{"num_hidden_layers": 10, "hidden_size": 768, "num_attention_heads": 8, "num_key_value_heads": 8, "head_dim": 96, "intermediate_size": 3072, "vocab_size": 32768, "hidden_act": "squared_relu", "norm": "rmsnorm", "norm_place": "pre", "norm_eps": 1e-06, "positions": "alibi", "qk_norm": false, "attn_scale": 0.102, "bias": "none", "tie_word_embeddings": true, "parallel_block": false, "extras": ["local attention windows", "hashed n-gram embeddings", "skips across layers"], "init": "normal", "init_std_qkv": 0.0224, "init_std_o": 0.0, "init_std_up": 0.0224, "init_std_down": 0.0, "optimizer": "muon", "learning_rate": 0.00967, "beta1": 0.95, "weight_decay": 0.013, "lr_head": 0.0048, "warmup_steps": 200, "schedule": "wsd", "decay_fraction": 0.34, "decay_shape": "linear", "final_lr_fraction": 0.0, "batch_tokens": 65536, "max_seq_len": 1024, "doc_mask": true, "train_tokens": 769100000, "max_steps": 11736, "dataset": "wikipedia_en"}
Each number is 128 + 32 x the weight over the matrix's rms, rounded and kept within 0 to 255. Layers, rows and columns count from 0. Numbers have three digits each.

# q: layer 5 attention query, 768x768, rms 0.115, rows 591-659, columns 672-767
# k: layer 5 attention key, 768x768, rms 0.114, rows 591-659, columns 672-767
q591:142076145122106064114111082103116135122101089093133117145171149182142161138139241121114143174116059148160103154200115133112116160136112142113154149134165136094135097126129086127117115108181103142128189157091151075097116124127110177117061174097112195193149155191132114119108109132121205098
k591:110119102124172175145112150117167155067114193163167097146107104121113185145136211120112146157209115124129111127131155176111121141165110155078076059161121087124180143178126114138106065178188091154144089129194132091173166171095136119120120153137150163060137187090139137082067129110149104118
q592:107162141098120157130156115140106115150121111132191146140115172063189166180146160051092108128093093120094091094126082101091107119124173123169134191112067129126134143099140105181122118098135100178195116187145138150051123170106148100148060163122141136125138163130107125125144108141130194128
k592:109109162121083110073158081137125153138126233184089141045046160102139108075096140123068140059097139169117113175169079090158147084110075162124095139171128083144139106090135134130144106162130131150179143128186099148152084120149180102095146145115112106077170154125145132097148089093127160129
q593:158160155123135104108134160133119152096070150156097144125130156121090130152109125068084056167126130135097094113137086143122028102195140124104159081097095117196143083123134141114118124120077105131169103123107139106120120096162240147106154097041081175092141104181117102104157177086126121113
k593:122075145109105071146090104126120108156105077132125101180102219133112131141094165124091080113110142115125131114100137161152111157111120126153125094113085137151148155120172154078151169091089206098126145141115064103126078112170147126142118161117101224131120130081074169097123139114128114106
q594:160131122125181150093198134151109149216183132121136108085116219113184140135178132148128124211089085081140147088116182130154122087122119209066125152132147119083128077150140080081123153156123143140120095106117110074168131091122149164130147069130090123164133147115142141166184123086099165132
k594:108090105089126131136104116157108103115090171092086099130130081097153114139145122100112124199154160107037152110141141126141046178118122129074066087140137136118142100154095124179097115092061153144123167103105190183067093135105204094064177108094143174171131146097156101094082119154142134100
q595:158087093113079102143134113079126090110154187112114119122126149129146099076164100177158154122091163095115066099191112149101189107176157144079119106124123153104163152153130172090137140096142102107064109107094111130170071125131131140063138064213082163118199095122143194075125089193013172115
k595:140118136193197120146103134115102150145168179082188135150122099208115116127116104178093106129122166079073120108111134156121138126156089089136048157149144092118153160106141162100133148194146172127138162128171124130139183160171114129125122188110130154129102091143158104134166163188126061151
q596:093092120106156095129128063077077175155122081145102121148153121134095096114106097161154153072128130094120114031089152148140154116099191243090064137106110189124166087080177183123132136177126099132139112072087173128150116087148172092137069177141101134144158144150140113061171058127146088121
k596:050132103139115178097128134102097152101104104148093131168078139113140160118147055110166121133134116115120135134158153160160144137147070113115135070115173122143105100123159112067065139137144147114111104161180088132109139170109121107120134093147090160096157128086119128099165119125148121179
q597:131161080110040184134129109137195093084112156041099095089079127102136142120095100144089121114169164114165201189145101118154129090073133089085137130152173113148136108148103142135118113095125133173116167137136120126065115177143112107109144126184153130146130183172181096132137154184104080134
k597:108154126149095073077130130127217092155118090151134105133183107106172126134090123166098149151142147121100149147161174124171117171130129138190139092155100109071153144148172075098156150104119181136105146095153140097108165119157070169158132132079144150179109129154162099127141093110119116111
q598:164146209090104143115115146073114203068116144173122122077078123169171140140073078084103122150086123086061105115119095131093073187095144069166135087158106116186164132153122084112101105099119165170219208182138119120155117116085160143185125095124147128160174082147125131126125141130187224124
k598:100170144151085098144097113082146109126127162139166124150121171161120141049053141116091142118105057140138160127136124107092100098122128102116111114097177141132179184164125176155100132139097166120147043132167185127184090094170131139112130128142116101147092104121052140112113119119149115149
q599:120156129070096138142098153171130137136137045128188131161107157113064095103117193119127179130178131120097167137108120132155162133119157153125095056116058149117120200090119091115155106141091108122161141113123125081122135098132155147110127138220070067167104128076099131086143067137103167153
k599:154114083143091074097150122103130167148079044148114129133117097146164091063127131132186169105121125165105102165118146102100096118081099069137131161108131164149165102127123134108164093179107149083121141171111131158044096132098112132124148110131156133113131085093108139218147089181156088086
q600:104142176122083131200134122174169114118104169146080094097157148153089141126093103195125111167115096137120144159088067111081119143167143105211129150111109117157093094138101169171137071121137134194124090157124069132103087189161085135147125143084153155120118138175086064074169126153133129122
k600:183136145137116127084137106121140117114163147112156161175084184133179151099168179150149116129135153102115142181120095124168140148061161155160145141097148078163129104109124138119111109191158127159165146122116092180098122077122144100091154092158098163134179163100117146088111111146146110115
q601:090164100063101131120127133130104085121138185146132118143177076134173192095122160155095193139154193121195181089143186166120139109075165193118154105123242119171143124125129105148152156136137168132084145145083171090143181097072131174103148074155116211169106096168062110157070092165097081112
k601:077143095160160116089099124091101151094119107166134103050177160140128144119096139103151078128173105093137133167136109047142155111059073176152099110075120182123037147175131161113181191135112171141123175094098120165172165161089126146153113138169149147143129137146043126133135086167147081184
q602:222177135136061127165114114170126081092154069197121169174104094169159136101125128153160165057153064129094114107163141100130082173114143154148147132096187164104111197091131094111109173164106195131111065189093171042121113131123155150193141134145086164163129109127100158143172176115140095103
k602:075091151181146120063161163138085119161143139191117115147117174107129118126115100101131155130084132174149112137119173122149153118062128140130117133148127110147171108115096101110084147095161144161104103103120152136173098133144094076094148115132113084146108107109205101099104162065148087153
q603:104121112096135108131120208123144159157134153177159190107151154094114118155097115204135116158130203083068074099141085154122120076147114127132162194110128095152153183140086153161062131131168110227098214144149099102156143136186104148083143154108161172082147124180119119142093147143129173123
k603:165108144139080159067114165137138129106087137122136087170191145162182117142139106113075079090113147104144148138093116128101163092131189155101154109123113074091100083144140145120116110160150112150123169140108131123141116142120141057113099110127051109088096107108066099072110091128162122145
q604:099114106128120175168077169115090068170133117113151133170143101101103164120214128127142089179090152141125107110159096122154104076155082191125104096207178146045133156162116186036196123181119079120123143189136050168153188113132153106134097088077132103166078145151098165112209105173173080137
k604:168148107138126186160118112166162181084147118131113031170140130120072093112092087072135073136085134167126112018081175095112139175097120162118064173077111101136141077132093217178059188122115173085109129139119069134124123174127121132130119118155139112150052138132153109047095119127139125151
q605:106078119134175117110156125070003043137254112147147134139079111125164097147130144155152092110163121178110186096109125158150109116141075150087096128065185117159147108100178154122142146206134115133116144111081126056116098054138103104048092190096116159090075116113133163113103146149046104154
k605:104125103142093101126149083136081132141121091192110150115117135110150133137140100135135167145118146089098107136123063132101176137125149064140091159117154152129126131107085091112055123093152061110139164104174151137099164151093156114122144188146170121101112144135142191082139150156148103167
q606:160228100103128155126132143153131090140133061065121051020152183113166122193080157119098084142145098114132135098170165122152103071131173116117128123158173164141177182161183206161131130128093090142105150171124162157133109122128128190095129118125153144115069140184113118133134098118176188122
k606:141120086152116131121112145147162153122122101128106131121112132170138146094158166157113161132176160163098126100121118152128094104135080180095138129156101142124168142125142155056139070174149065126143116122083175125111108148139175090118146154091123101102164140188115134096090168114088056140
q607:149171110117178168106150132136074130077143085068098107152107117082125127138103123171152073200144095124082123133179108115124100157083166135103117106121111169070167150155123072104132178165057164150154192134106131029106124087119137138056137161112091064142094141067079097110136123087199125130
k607:114161150113128095113168107130199107154096162067161171117108168136189143162097133122125137154138169100129162176122120133108128125162164096153129118168107129110160123158176139139158130170135089125088066149164064170120049157172109123090155099140084122129123172133131165153123104128095114143
q608:105128137149141126143064125158152132101034121141050108118154131087100168150116070131156081123078135130047105141144184133186140153155131162084112144101142190125129126144123122142105095156098105065131133094105118132124143113195094124102196128070144133154103137111154131162146136120166117115
k608:135128100087132130096141127157016101161115072184127108179208161160142064202189084113192120111100124120117100071133131116130089126146110138106092088142169123075111159145099172117106167149111061146116127099076161087136162151092203188162153139121186058141170162128083129124189118147161110094
q609:200050116114113153081078133176130106119165199104089168110150169140128160159102122154106120172064142126167158129109152116164166173163170095211164160102071139126089110165157090110119149164171153151087150135136127107172113139076136129136131063161140109132101105167113114071133124115179055148
k609:141203085128123157195172157202150164074121139110184102175140131105182119152134070125130134122137074085188141098178108154105113102151193112086152144168123201111153143115181127103152175093076089075124063157153102194108148164101168121073145162114099137130129095079151169186144085116118098125
q610:140189131189159062079162123092118046148165084082149177083131130108133061166181120107135150104147079121150081140065143097086163104181146108148134164095081116147202148171113136103127123117102128123152122167129118154068122162138136092139145159139057114136164122082128102121148130109129104148
k610:089169203154172177174111157101174139170149105164071100157080152111101122127055150142121109124148092157138138087144064126158182097123194157097175118130164046161128166103154120106073121192202119158143087164170170083109109143073125086172112120160112110118191113152132137176127096109124104094
q611:107157105112146145113123106143167161089179159187156161161146087174125082116116139076101125177040114080128177104102150120049054126176127123117166129107063145139128115113132094136154152171150114136160119111127152086159091101114096138102105184114083139172070145108162166129149137118141152085
k611:143169152177087184163135121148115100130138164073130183166138156114078092146191102147081125120143126102089110147078154128123162206147184045158179118154121136103112160181110100105143144123093094107194184118133113161120129186173120159054131155131129177105159167140065127109112187106089122082
q612:117161143128127170130141146134107192081133100127111131079152115201122140106145120155104149195083126151204108130197167109056207167163190115140172150119182159089095151113110131093107094058111124168195155089090136125117126134084083176131106128191099110167145183148088128106163138125127217080
k612:145097085119085192170119119142177110152143088135150122175110113144072098189169120141163070168104095113117109112144169120208096142121160138130118057109112097145136097139161123115162121142143122142121118119155151112136117115190129074119090076075144123132099113117137082158150121157087125116
q613:188112084097131045070128100080156078153184115054165129064058087091081151171141092129121084127123102145138160135108080086169116125123129128202105107162129143131092120091103132149194126055192107208167137121090081140050127150149129132103079168120115115157143158144178134175173148130185111056
k613:136129137120155133144099085178136107152144159166104177068140119094065141119116098144149139155188116125127131155122143139094126123106123186091094106125143112163129061140116098127103107104136106158134173116116187122081137129127072129246133092051125118117141135101205086058124099136168109173
q614:155106108122137120071113090086160170093118143171159127189123114151156133061163108174161156129064139122164161117185192177050149162165119148113134079108135176121086180171137072145118149057145132113082113100138099170120181126071115160128125091103103114177092142130080153152087186095151112145
k614:104117119125150122198168117142053123153165092162126175105179124170106146132115109147113160090071146114175165103071171129094095140110140132116149122136107168180105211037122176123179064124126124101053139131145136122137084082136140206105107168106099082150145116113080168074174163085160131058
q615:132144133138116103115156167092069106116164157158059175169097146165137107206096140106128120129146134108092163136097171132072185154095164134095097081070168136107105173146139120163129112088165162123080099134115209108148128127128152164141059141126129175187137145081048185055145124161173138097
k615:060177095113149163102077118185187157114104110145103080107131117187095136111080110091100157104178162186128142165174097120113110132098112152088175123091120102160144130100055170128144095189106131175137124131115130143149109111056143124110133138110119157124113116163123078127078123083192121144
q616:134106168105150079102168114120088107153189139075150176181173152108183111170102108113105075161210163126134153150182133130166108149089132130163120133174151167133090158179108142171098173057054115161167196191134137094107153119141141131119153198124139123134210143115148113123107179093199150171
k616:078148091149156083101121127120143084114159152083109144119139168167093078142127149103096070122152104116168108157193120161088111147112065128133103132148083127122116127117131093086059146123141149125121122100144153159131103094117121175062182151108103105111065147127161164156139116100099147098
q617:129125142063145114112157102110193194097109141110143123133155197134154105134197156093089113118111128099177135128116184122068162173092103086076162136074103164154109112113123192104158156180101168101132173168155115075153110066114115203083143131100139100079094117138088104111115168104123114195
k617:102122204152116147146121108138094146095177113129131137121106120145157144104098126116084135126112114163113176146107117122142087139087116097113209108112066105136165135080183151093106148141105113162188155099165133085073169115192133145137095165161129154091133056106151115134093120149152200173
q618:135160164069097148091093094166074194098102147148151111089142101085112137181113115121146079088174177162060129198126106149147101162116050117176136111082061143172102138163137136117137085159128185154167132168122133108157123053101141103102120153141106118093143082151167126140151178103140107148
k618:095099064117158084148125108150035084127117102137103136160121047088147112097106158116115149134106138086214133111143141123122162071089114093146161102119113155142150103124174220130127133109160165172110091154179114156072116170183184073141117088082110108129155180104132154141162098153083139104
q619:129134130117130129124115144105122154119186114132100139100170071105160113177084141138138138119153152185161122131115093108165142157080106129104089130129066109139194233167113086114107124136141161145136139176106087087104127175120075140155164129129104104162147160138103134063178111177127174127
k619:165129124096149190139067153151086106117153102109131066143170081147137137063121074143135075115127142098152127116064108079136091107096138135144153159090137126110147165141132201070133128107144143105126107093171164142134132079118084138076133135125078116117094160149133106202124125163131124150
q620:136084164161148167191139113143146135158102129126141111195131109139126195182115173048143161170075105109088186125099140071153120124178133163112087113141161111144121109150141105149147049045112142102126129114188099131165096103118170192142081120103139131168107090129119130167103153128105164110
k620:169151080096156087119135113105132129103107120157067151141110091118115099113116080115112107121153129115163147099076060196157164161129167061067076081136159125177196161115120088191110144180133120170094082163094118146154094114042118127121108128106119106113123091106052123102098096150167040106
q621:129113121132121107125094090078124106132153148164089145092146109127102167116169159153166090143123203160154164127103136114104111129109148147136137135142173064161126100095115161105097137114179165101136110160099104146173128117197122097135115111157122143072051110218159061123087088112164104145
k621:120161132152147104169073166128120127142172091085135143146162141146108059064122137130132155149079155113134129089107128085141125153135133171179161144110102157119050146161177199160144137087112140142139144127152072117145120102133155178139089115157124158153166150134086172157181132134121152109
q622:144121088212096119189139098178220056160118093093047052191168097171056189111106097124119169141142129191101121074139113130075142150200153108143070036086080121150148206154112113093057164193129059189081159100074111163167150079129096163137145134149149159136091114085124123124162142173210182121
k622:179112136171126058099160100162091146140107175172160156109123095107170144173130105166091172115154134194100081069187151088112126114180135094230142078160179091196092142200104158111122122124096085068104138179130121136148083104133156108108112161129150130118080092141115117099112104133060098186
q623:148157150168163148119136135102117071105103120110105155093075109151081175141081133166163120138125149095104159117099103130150165143133108194120172113113113167178104073140133147127139180186109113153114108195154128145079069115150097142068114174170133105123136136150129144109144113117189134057
k623:119122128116095124149140100111153152088154136112113131102211129134163152138084168135157138132169106124171194218053186106156179074109167132219126142100164140099112126092181087005119089099165148090148174131150146191194144069105136118144128176084136072146141126165126123125129145163136086120
q624:102092195167050121190199142104144196063169096132133189155143162188129141106122136104106124069127192140141116115169124107108094107208157166150130076137090159051074183173150082165191091140133137105001082112118169173162113140197120094090150150167048092134118086069109185212162170135104120098
k624:218117110142165151115145154115131138096093104165128157165062148150128154150152115124100095143110120076086090148136150103121146136119103070095097121124121051107179170139116156200132143155171131161093165132110132133141132156112110171151129160162122033127130130099144120093148104136172068106
q625:098111101193108126109067141130239170134106178157062164089159150126100094117186138152162160122150128146159169130139126092130119180112128157094164124166164067121155175091124121106071154082064129136140160078112147147132139134124152140116141148057134106158124103148116057149145102075112153118
k625:149041102175117086133175186079110134107115133173136129118174106183129147106150084127102131140090165154123163105128157123137167177073162152138157144122180141093091095153110137169132143050061145115090135119071163145201182140117109143159141136110111164072173101137058106086126140147045092064
q626:093152144129159123099162127162191079129140154131141145135141147106089145132096160132174053100056115143131123083133161090173156103155071135132098107116090129137154142114206145134162132113170088133118129103218095141088158177129153173123139109140120112118111111148168113141165100135115136192
k626:167109155126120190137107169184105127150141141103181130030120198092130135173048113115148111086126094074135148105133110129145133109111207114127144140130145131153124121115107111101156174173107116096130131100081067159134161081150156171109170146120131131134183153111104074084119104179120120112
q627:149113095144139157114049081109144129127144133105049157146079170152080171108086108114147136124151165140110105143133158088226091133151096104170156115119147154073080096130142143169110108083103098074090101122151146063094103115157142232144208138124100110108090137170111157096106156122153076159
k627:066099138154073058172159110050155138070145156077119154085154133118153120123132081148147197108076140133145112113113141161101161127127151168097036138136127091100181125084122227195142166140137090130117164101070084112072122075092134150108137152129151202144117075168138126130149119109093156040
q628:140123159147162135118127144109201074094195124117126177105157111158151175111122156094100063097156115152157161145092149152058133043134118164173106127093158120170184114114135096160181079113133043178079134115195143076088140121143153076066125136098152126141163149172169148104069113143166103169
k628:136098093086101115093139158064146120147166148179104178134163107119065111075081157154118178104144136114101153093170116111187120144153133089084149082129089171086094059051135095148158150160130136103132110098121123116157113161145128062153152098129162165172154067128154143108163059148121107079
q629:115178154171147083110149174183113129094108152140138125090047173158095190107157176149142116166135135149120171164068169103041169127123097114078178089130128160168175162182187097156172129133129103142150153125131137120108087139189137130082144104158127154142111164119092169152115102108138104149
k629:102122105147120122168086155090139039137110156076079147111134125082206090141154127115172188068099106071117138108197113089148142090141108151104164194156051125171061119112126102098100119082151049127128138123089140172148151164073062049051119134099086126110058077163153105074112061080116089116
q630:174187146119136118120145114122121116124146145106127095120139139138202119078085097125156204142173124099102104110119147151072110065127091133131081142079190117155093127142103147101117184142107125154146128137133130097095108147097106124113113132155140091146124137152097090158138143129126182113
k630:080085144148112114127163080077129124093119142105081123114049153139102121066128234132138074161132131166099128178133163128196130106118163108169122119104164134103169115064064143127078108153112082068178141129170089183110106141122108136163116136130073178185141097115070136157112107138093145103
q631:126132147101125094106119158139123130162129100106129104114111114103131101137161177120128131163134150043189132093115093152158166122138124166143139139121168076200158064123155206208210209133139160099077136165150114104168152135106162143120123142152139112073113069160108064154130140072067163203
k631:146118138129216131116151187136148191089115172072110122105116103173129153083131151128104150176151145149143136091122075179154134093073094095171111087091125079140144107197139110078102083154127096143160183064101064144141126142123120155154138082125215082102187153103181079118109130118145121181
q632:088106082148136144129118139079197086125162169172100115015157124133121116080156177120100104071142112164134165080148155082157207088157091141111126180137159142150143126081189129142114027123134168070138162123161065181169092152190112152143103097134193138078108092133125150123055104146150112087
k632:158146118109185155095117123112112162147064155091102088160113145102165162170100198146181033157115087103124123128106138187151130133127128122103100093102110167206153152097150024165116188153111172129104106146121145180116148126086161108116098140157205103112163108147104101126075090128178125176
q633:129145093086161121137191119115148121157150125146114194085085199123129168128091120096123177152185098125086146078135157166111125092089073183123136090121145111122082125143144178141080133206126122140209105082164120125079134130124182142138117139043154070030198165115113171072121126137097100152
k633:102189068105146208047114067137069172150107182101078148098141145173134146142197159091155137149141149131114126088102118157137151140133180134148140117103100095092117167124148132083127111160137102114135130174129131104123172070113115116116145142147131095122104118138131092130084118058091124151
q634:107132101076134136067090054147131085082144175124158145151189157160095104172084112104141101105155079143142147057177053128090170142156079121075150110115132165159172106163072133141083127137132137100138116119169178140103094125095155124128096127125121149144072152138163127120109194106141113117
k634:156097147178165111139081111125065132151134125126118149165066164158113124126100132155148114093146141156161160161127133148157128127109136149111123150143083105121122208123137113135120125169138120089172167096114151073133147125154166077164150134099154141080162136102099124152138092152148139044
q635:121113073103171117077097078091099164155108186181108144031096091102172099134075111066192110133114095132048143137048075133086162214094116152169098087123145090145089152142142106012143104114093092139111108119058132115183152138084119110165148167149088132123104140145122157082136106136098094105
k635:127091108164129149115136101129067090150131106096198128146119123131132161083096137095148139115152128101172155078173174165170159167134163099121151135119165105088139133127123098136179102097112146158162165136122116144102164100100167100126128140134203105153137125144146116073161148125106152122
q636:109156146097072138090141170125068108116114140135183167111149140140158199146121121078143087155224138172075133130158114132073142090129106125108105104157162135134114154143183126097111138125135108095154138168138132103126106163164158104096130121165177060190093104120177076105093166148077145038
k636:180097060114117140109096141073104199078120150118087149204095081136087111111083141157193115070145102137096128142133154141109121145117174162081131159073089166097126111134092118225158090162093135108104149102118140146095156131103104046152120175132153050061111132103117161157037180158149143142
q637:168109101059151164121080111165141154140106056155141131125151149110135104145116111125110181100093157118103129114147142129167158097123087122149130119153123098162139116141147121137173091069138162152101082080156132099116192114143146146147124040104168129052159105139130120000118064141128126113
k637:158112174142096145135165161118104138128141154107130130139144115183113124146115104106094102096116115149077137172136093115161147089127114174157154133131148134106124141173138169080105170143103171134155123197128108139137148123117186134100129180114110121144112116133122135123117155131113148103
q638:144086138102117128163078067145080109094066099188107132177077100115198133113158111156136129139153131198121066119137163168142156147137125185142117120151115132119073119128160067133136166201143107186097130187146192110079169157128130090134079130159119067084152157130112117103144145182186131170
k638:118106148133139080063161177141099148108149123125069165166150112137137103133152112142113134167137061066072101185137155103204092116125195189133102152077115091093125119111077077062072083119139108131098127160135088183158161117169110190160099181127118123201076152139152156165101143090121127107
q639:076099155118161144114129134111159135131129133102119155108142053090085103114149147067060133121152146117101113117091118110149196125127137108141086132115141133202142097149076112155150177155154143122129160143089164125206063147147137173175117151168175111093130129138108130109059102121130081086
k639:197082134129115063193162108106137127125104099142111108087124134122130163095133147146164188142104211168139144161077102112166180114079108112151143152094135186113123107114125163141087117097090182130149123142147120109123123158144124137101138115135142083092147125146130107113139163119154139200
q640:157149118114145126143093108149122111135115111096144128102096137157131100083163156072143190107184102163060091143174125109098099141162181185163124137064086141144128136113126096151097109148094183195141170164039122147118139121075120112141141107096157156156143141080124079070130138233111112173
k640:095138155137179096088065112097089155124171108225162104122109142100166103162096198167187082124045100112150102112149140098079146117065141167093118093150095154125105123197125113089161110118090091094142095122124172126215115113200160138124154109101117109136125182098136138185118115143157101129
q641:128095112119107136166152168106183173114152182115137073164155137059167120095105125159090117110115146145180126110169185110129130181121137159114148097140098141128150140141077133105103171130131120088134144104157124131107140095113116122072153138204169127136139136185161089086111103178132155165
k641:092133144130166187127135096140145103093122140056115126125142118089141126175128141222112110126143072149104143130128138152167098061174122186142089192110143143131122054153120142108110103126098147126080117138087196111184114078155140199105127168065143129154133121084146140122125111161104136068
q642:168132122121146137164138143088096073146107109096111134090138089175125160126055119117131137166125094099136163111123107149099100140110086086116132105119126165153127080104157100132118133108132168151139169140112109073101073105191099130157081136129062125133153121089118138096130126157155169069
k642:129130146083122137155120060113088152110119072068157150106158145178092122116168120141169152053116182103092147177166096055114159132117118085095135134128099121116223053144127102132108100109100102095157132133151099107164152170135083123092107094096154118186116131148163162173074150130122164148
q643:053174100133147133119135110153159124146169135139099168135085079109124128125167109096145137106117170103097115061161139144089153089138210125106100053163158151109148132165106132098120110161121152057183136136162126157097158110117129145112205156160085086144081110151089108133080157173152133078
k643:215135172108100165074089143151192171122179076126202131157117203087146145085131124193105114095139140127102118151153131111140145129130093137058191132149133114087137201133116146102118092133149113150101099137129184166166097117171178123109089121104096126174129117102114142123119121139098106108
q644:162167126123144128097121115184072114126094129119044158143086107116101115014136076132105128173106128152138112132161105161095074032137117146147142075174150139160114101173152197105147117152072132134108104092169066153149162090157135113098097119152135128163100137184179095122138140141147116188
k644:140168113101136127170132151176148112139183072173077138165130075149163172126134056189123184095115096142142140104182127137117172175134108166099060126119121153088141133124174093055138169177123137098099115134115160111111122051117092170137106109128068145132148129161096119148148167132158134082
q645:143179145136056091149080116172107121085175131081107127177097092133147145115167118102153093063132114191049095109143115153212096085137104100113109138179095106132084120132100149143099078155111144172175166185076144113070110158142163078117077103190162179111159138046159146135162153142062122099
k645:101114155124100133139135179164123150187106113216123150126118126201128093101116135088097109149142121121145105137154096148055178122120168132129131120099095090122137123085127160105156088095122143151107093133148057172089111194179089113150139140181161128078048118158165132107061099124157084131
q646:145082096166075095186214108099122132165087138100102087205090137150197125134134150041130081175127115142125140092096118090098181108116183112102124120150165130147104123118119104148107106083133065132158159108129141155139141150146109093152091144095093120080142071120204220130106167126145123129
k646:167255174108148095159162104191136085135141120116153091080179177144069137125117172114102207133144074171149108064043158139101073113067119173119147174076137138128102113185158119101112119158108177178148103141064160154160139154090120163132126134146166153163109167157172112129120126131133172146
q647:166135084152173125151186079112084125170129171096112106171105180081092059183154156148102098104117114178083107082120119111109120187159133165105112158116187045070138156124109057132150119173087154131149148142063126106146126165135091112184144115178126098133091072100142110093193133141119166092
k647:186128091143171130164108162176113092096178117148047097122048115091172088085061117162133074113129126076125100145146119114131128095086115116099131083164131089119121154099161078129105135180138131135110113144065113167141172132128145106049125168109173139131078084129160071118080230212077097156
q648:075126101111156158061097157118171138175083144122117179097083118114166148139117108118091156164136174137102147155087109159164099116057123129101084164131088149149077087141118104149173072164133159077075183150127128133130117116124157135114231126045100128121182053154160086117134158111149168145
k648:116111163141105180114167125063168092139139090087073100144191075167209104147100176156184137132087075107099129144159138123113161098115186101102104086170122103055129169150132114105204188077117163142139158144128111202122141108116118234131136130150118051110150087100172146117140115152086170176
q649:117113128167118090170143192056190094141185067147162055182145133099122084112136122154139105141162147080117121115154161101124170126204175121120104070113102141156194066023095142116135140087121134106133110123128073115160135144172136142107120162164081195139155112094199104132128138105128097154
k649:141172154154083172185094111088127137158104127130074131105154173163040144154132118126141149108109155219120137159148105201131108149159116065113153119107106154144129147158105144172110108126142130144145111122137142149093148134116139099158175107151132132111125118129117070128185093199117110093
q650:109132149078109095147109166195185130130108113162163108116098158191118154163154174115125114102092093140183117183157110152077084092128221144105106125169173151205138138115059175207165102152120071110156105164137083181163155091092070112109107153143164147153139139182145153159086136080100236140
k650:154102072143119161161130176141152099130131112116028068168133085117125108079162175159107157122094131142108120086154202118116134104136121122115087096205142129107132136150118101172127105125145153089210134172138117207124115158139130170093099149127131132173144173096100089054088121167091073114
q651:168081094118165100087168146166123159138195089159183135138174128158156100194165191074119137087110111125098099108132150120156126117118138154142105124104071166138090174143135181089130125191101089134089146161099154123139106104117073104122134131165104144109153149139178171046125152132126084143
k651:115120101144069091099101098145104160116122160156162175110111147121117130119141117148156041043175141117129129128156123099145060164129142079129188159146116110122119148156144126104103126129120103107170137074085144100087176126077174138128143083141081176149136116142130134164107101136151154152
q652:124156141101087118062122114082112145136139139142148103121077086125133091135123111135089114140117111118139104178208189139117095157150169121166097193133119166137139143102095200129136037087108180132130116124176155175144140198112097112156131162145177082160122128121128146121174153123203152124
k652:157099155119137109123151098161087090141137143162090127168091084102174146131201154128125124118140133109153133140091084097117144141134135158092171147127159172096107198151107122146130138118162116108131086151123159103113107160174167149139085165144107109134143120143130123114143122107124188151
q653:068112137150120123088140115120121096140106132144115057126125088148132072174159101115132133100021099159120143140098149122128120138149148189147101103137086160101071153099133054125127128189119137119104126174152101137153099082106140180149081127132131169115121139137111130118163172102169088173
k653:109117068094108128146109069121087138128125120135054182110122134125121131105169119111153156180141148112076127137148101125109110134136166140172121113126094079168150066152090090128103132121114143138106052139196144056089142077103114163113085096117156145088127164073182125064135119097136146106
q654:154118103158119176125165148091118137119115146142149115181135086149195128175091150170103141121078086105103058114064116155083177099104109121114142160070075129170106135133154146081110074137096109111088168177118083123155125087107119109119160146148166125081116089128088093177084087143194175154
k654:098104123150157115100091129104046092097094162151141091115127098169142064130144143138211083130158089070083164122134147113136091193152102132153132174178143135075095154164122059181100138110090096147133131077121180140139114151081097105144090136157122085113112136113084188112102164133140120108
q655:128110119214131148073115130139176114113212095161140111118105125168122163115133168180121083121134121179146145137118177152164143074089151166084076127060179077071148089110129115128086130126129199196091105147097135174187089218122182157141167091145156143113188084073143102147140118137130073151
k655:129123152113176135156132144132141095099119127160111098073166181123128125139149139126068128117078090102121175103175186117183110119097141111134149120151116133076188131141125146101097107108098135071077098097135118127125195144185179108143170112111188093141171192151106085129101141141096098089
q656:169091157197180174148078159148174115141067142127118138114165106098119107053124134229132142117142111057073121094165112183140130173170125127055127112159085073025146154117066108079071134227105141132067131133158169143137129114148106154131086148125133123117144091206144151118149083130102146140
k656:140146091143138125109146067120137163160139136102158102135159128124100145137167087114102104139090168112184101156116182098169130133197164095141143152064116150130099134098128150110127132076160095111042119122127113135121151080128147149129080127204124111128169115171154129080115157067046255065
q657:116152148125173171097128128095132163138124094091106132142099152087082110126102134115195183116193102125116067077116081161090117121104129115112158112147143162117176124106156100140132130107133185153144182114084109139134083156108131113073154146114138124164135159161065108103131164089058166070
k657:088124125111181101135146128133079128126130115141140131086100017118165075088142135100101160114146115142153162161171101141165111106099135037103131139117160124105140102166140131071173095130125094100184119127106148123179137123080121130145155177033149148084144181136176097137120127172122175140
q658:103151107162111155175115159110132154208137125104141093102118143157143193116131138167140131168193132161131141170157255189175168139154104128149144120084129078116126219162150145185203159105154197104123140143105146165071138148092175088221164134166096115154169114198211058094163140065083099137
k658:131142151136118119121127135131154163157152183142129093186145167142109156095132122100249120105122123099105103075078072165100078178075122145113098131121152174080110069087090113142115117113101137151134132118158170141164088155150148128095091106076160147121175102049168135134114164177145153138
q659:141152116126150104064095137144141136168147121075142169136125118115118158121122179136077100099155174149161121138080050122176144148148103153131040122123209081172165090107166178174110152144140151085091173106116091114123064099143085119136178098107055080102197181144139063172155117182079113116
k659:161108124126184103095173094165121110100072131134083120147106147115108094124075127127132099160092067082146144130081081133073147154123048149103159081136158088134108133138171126122139105166139162194112104079086154151099198144100149104166180120167098176076146139086172089091167104139114035137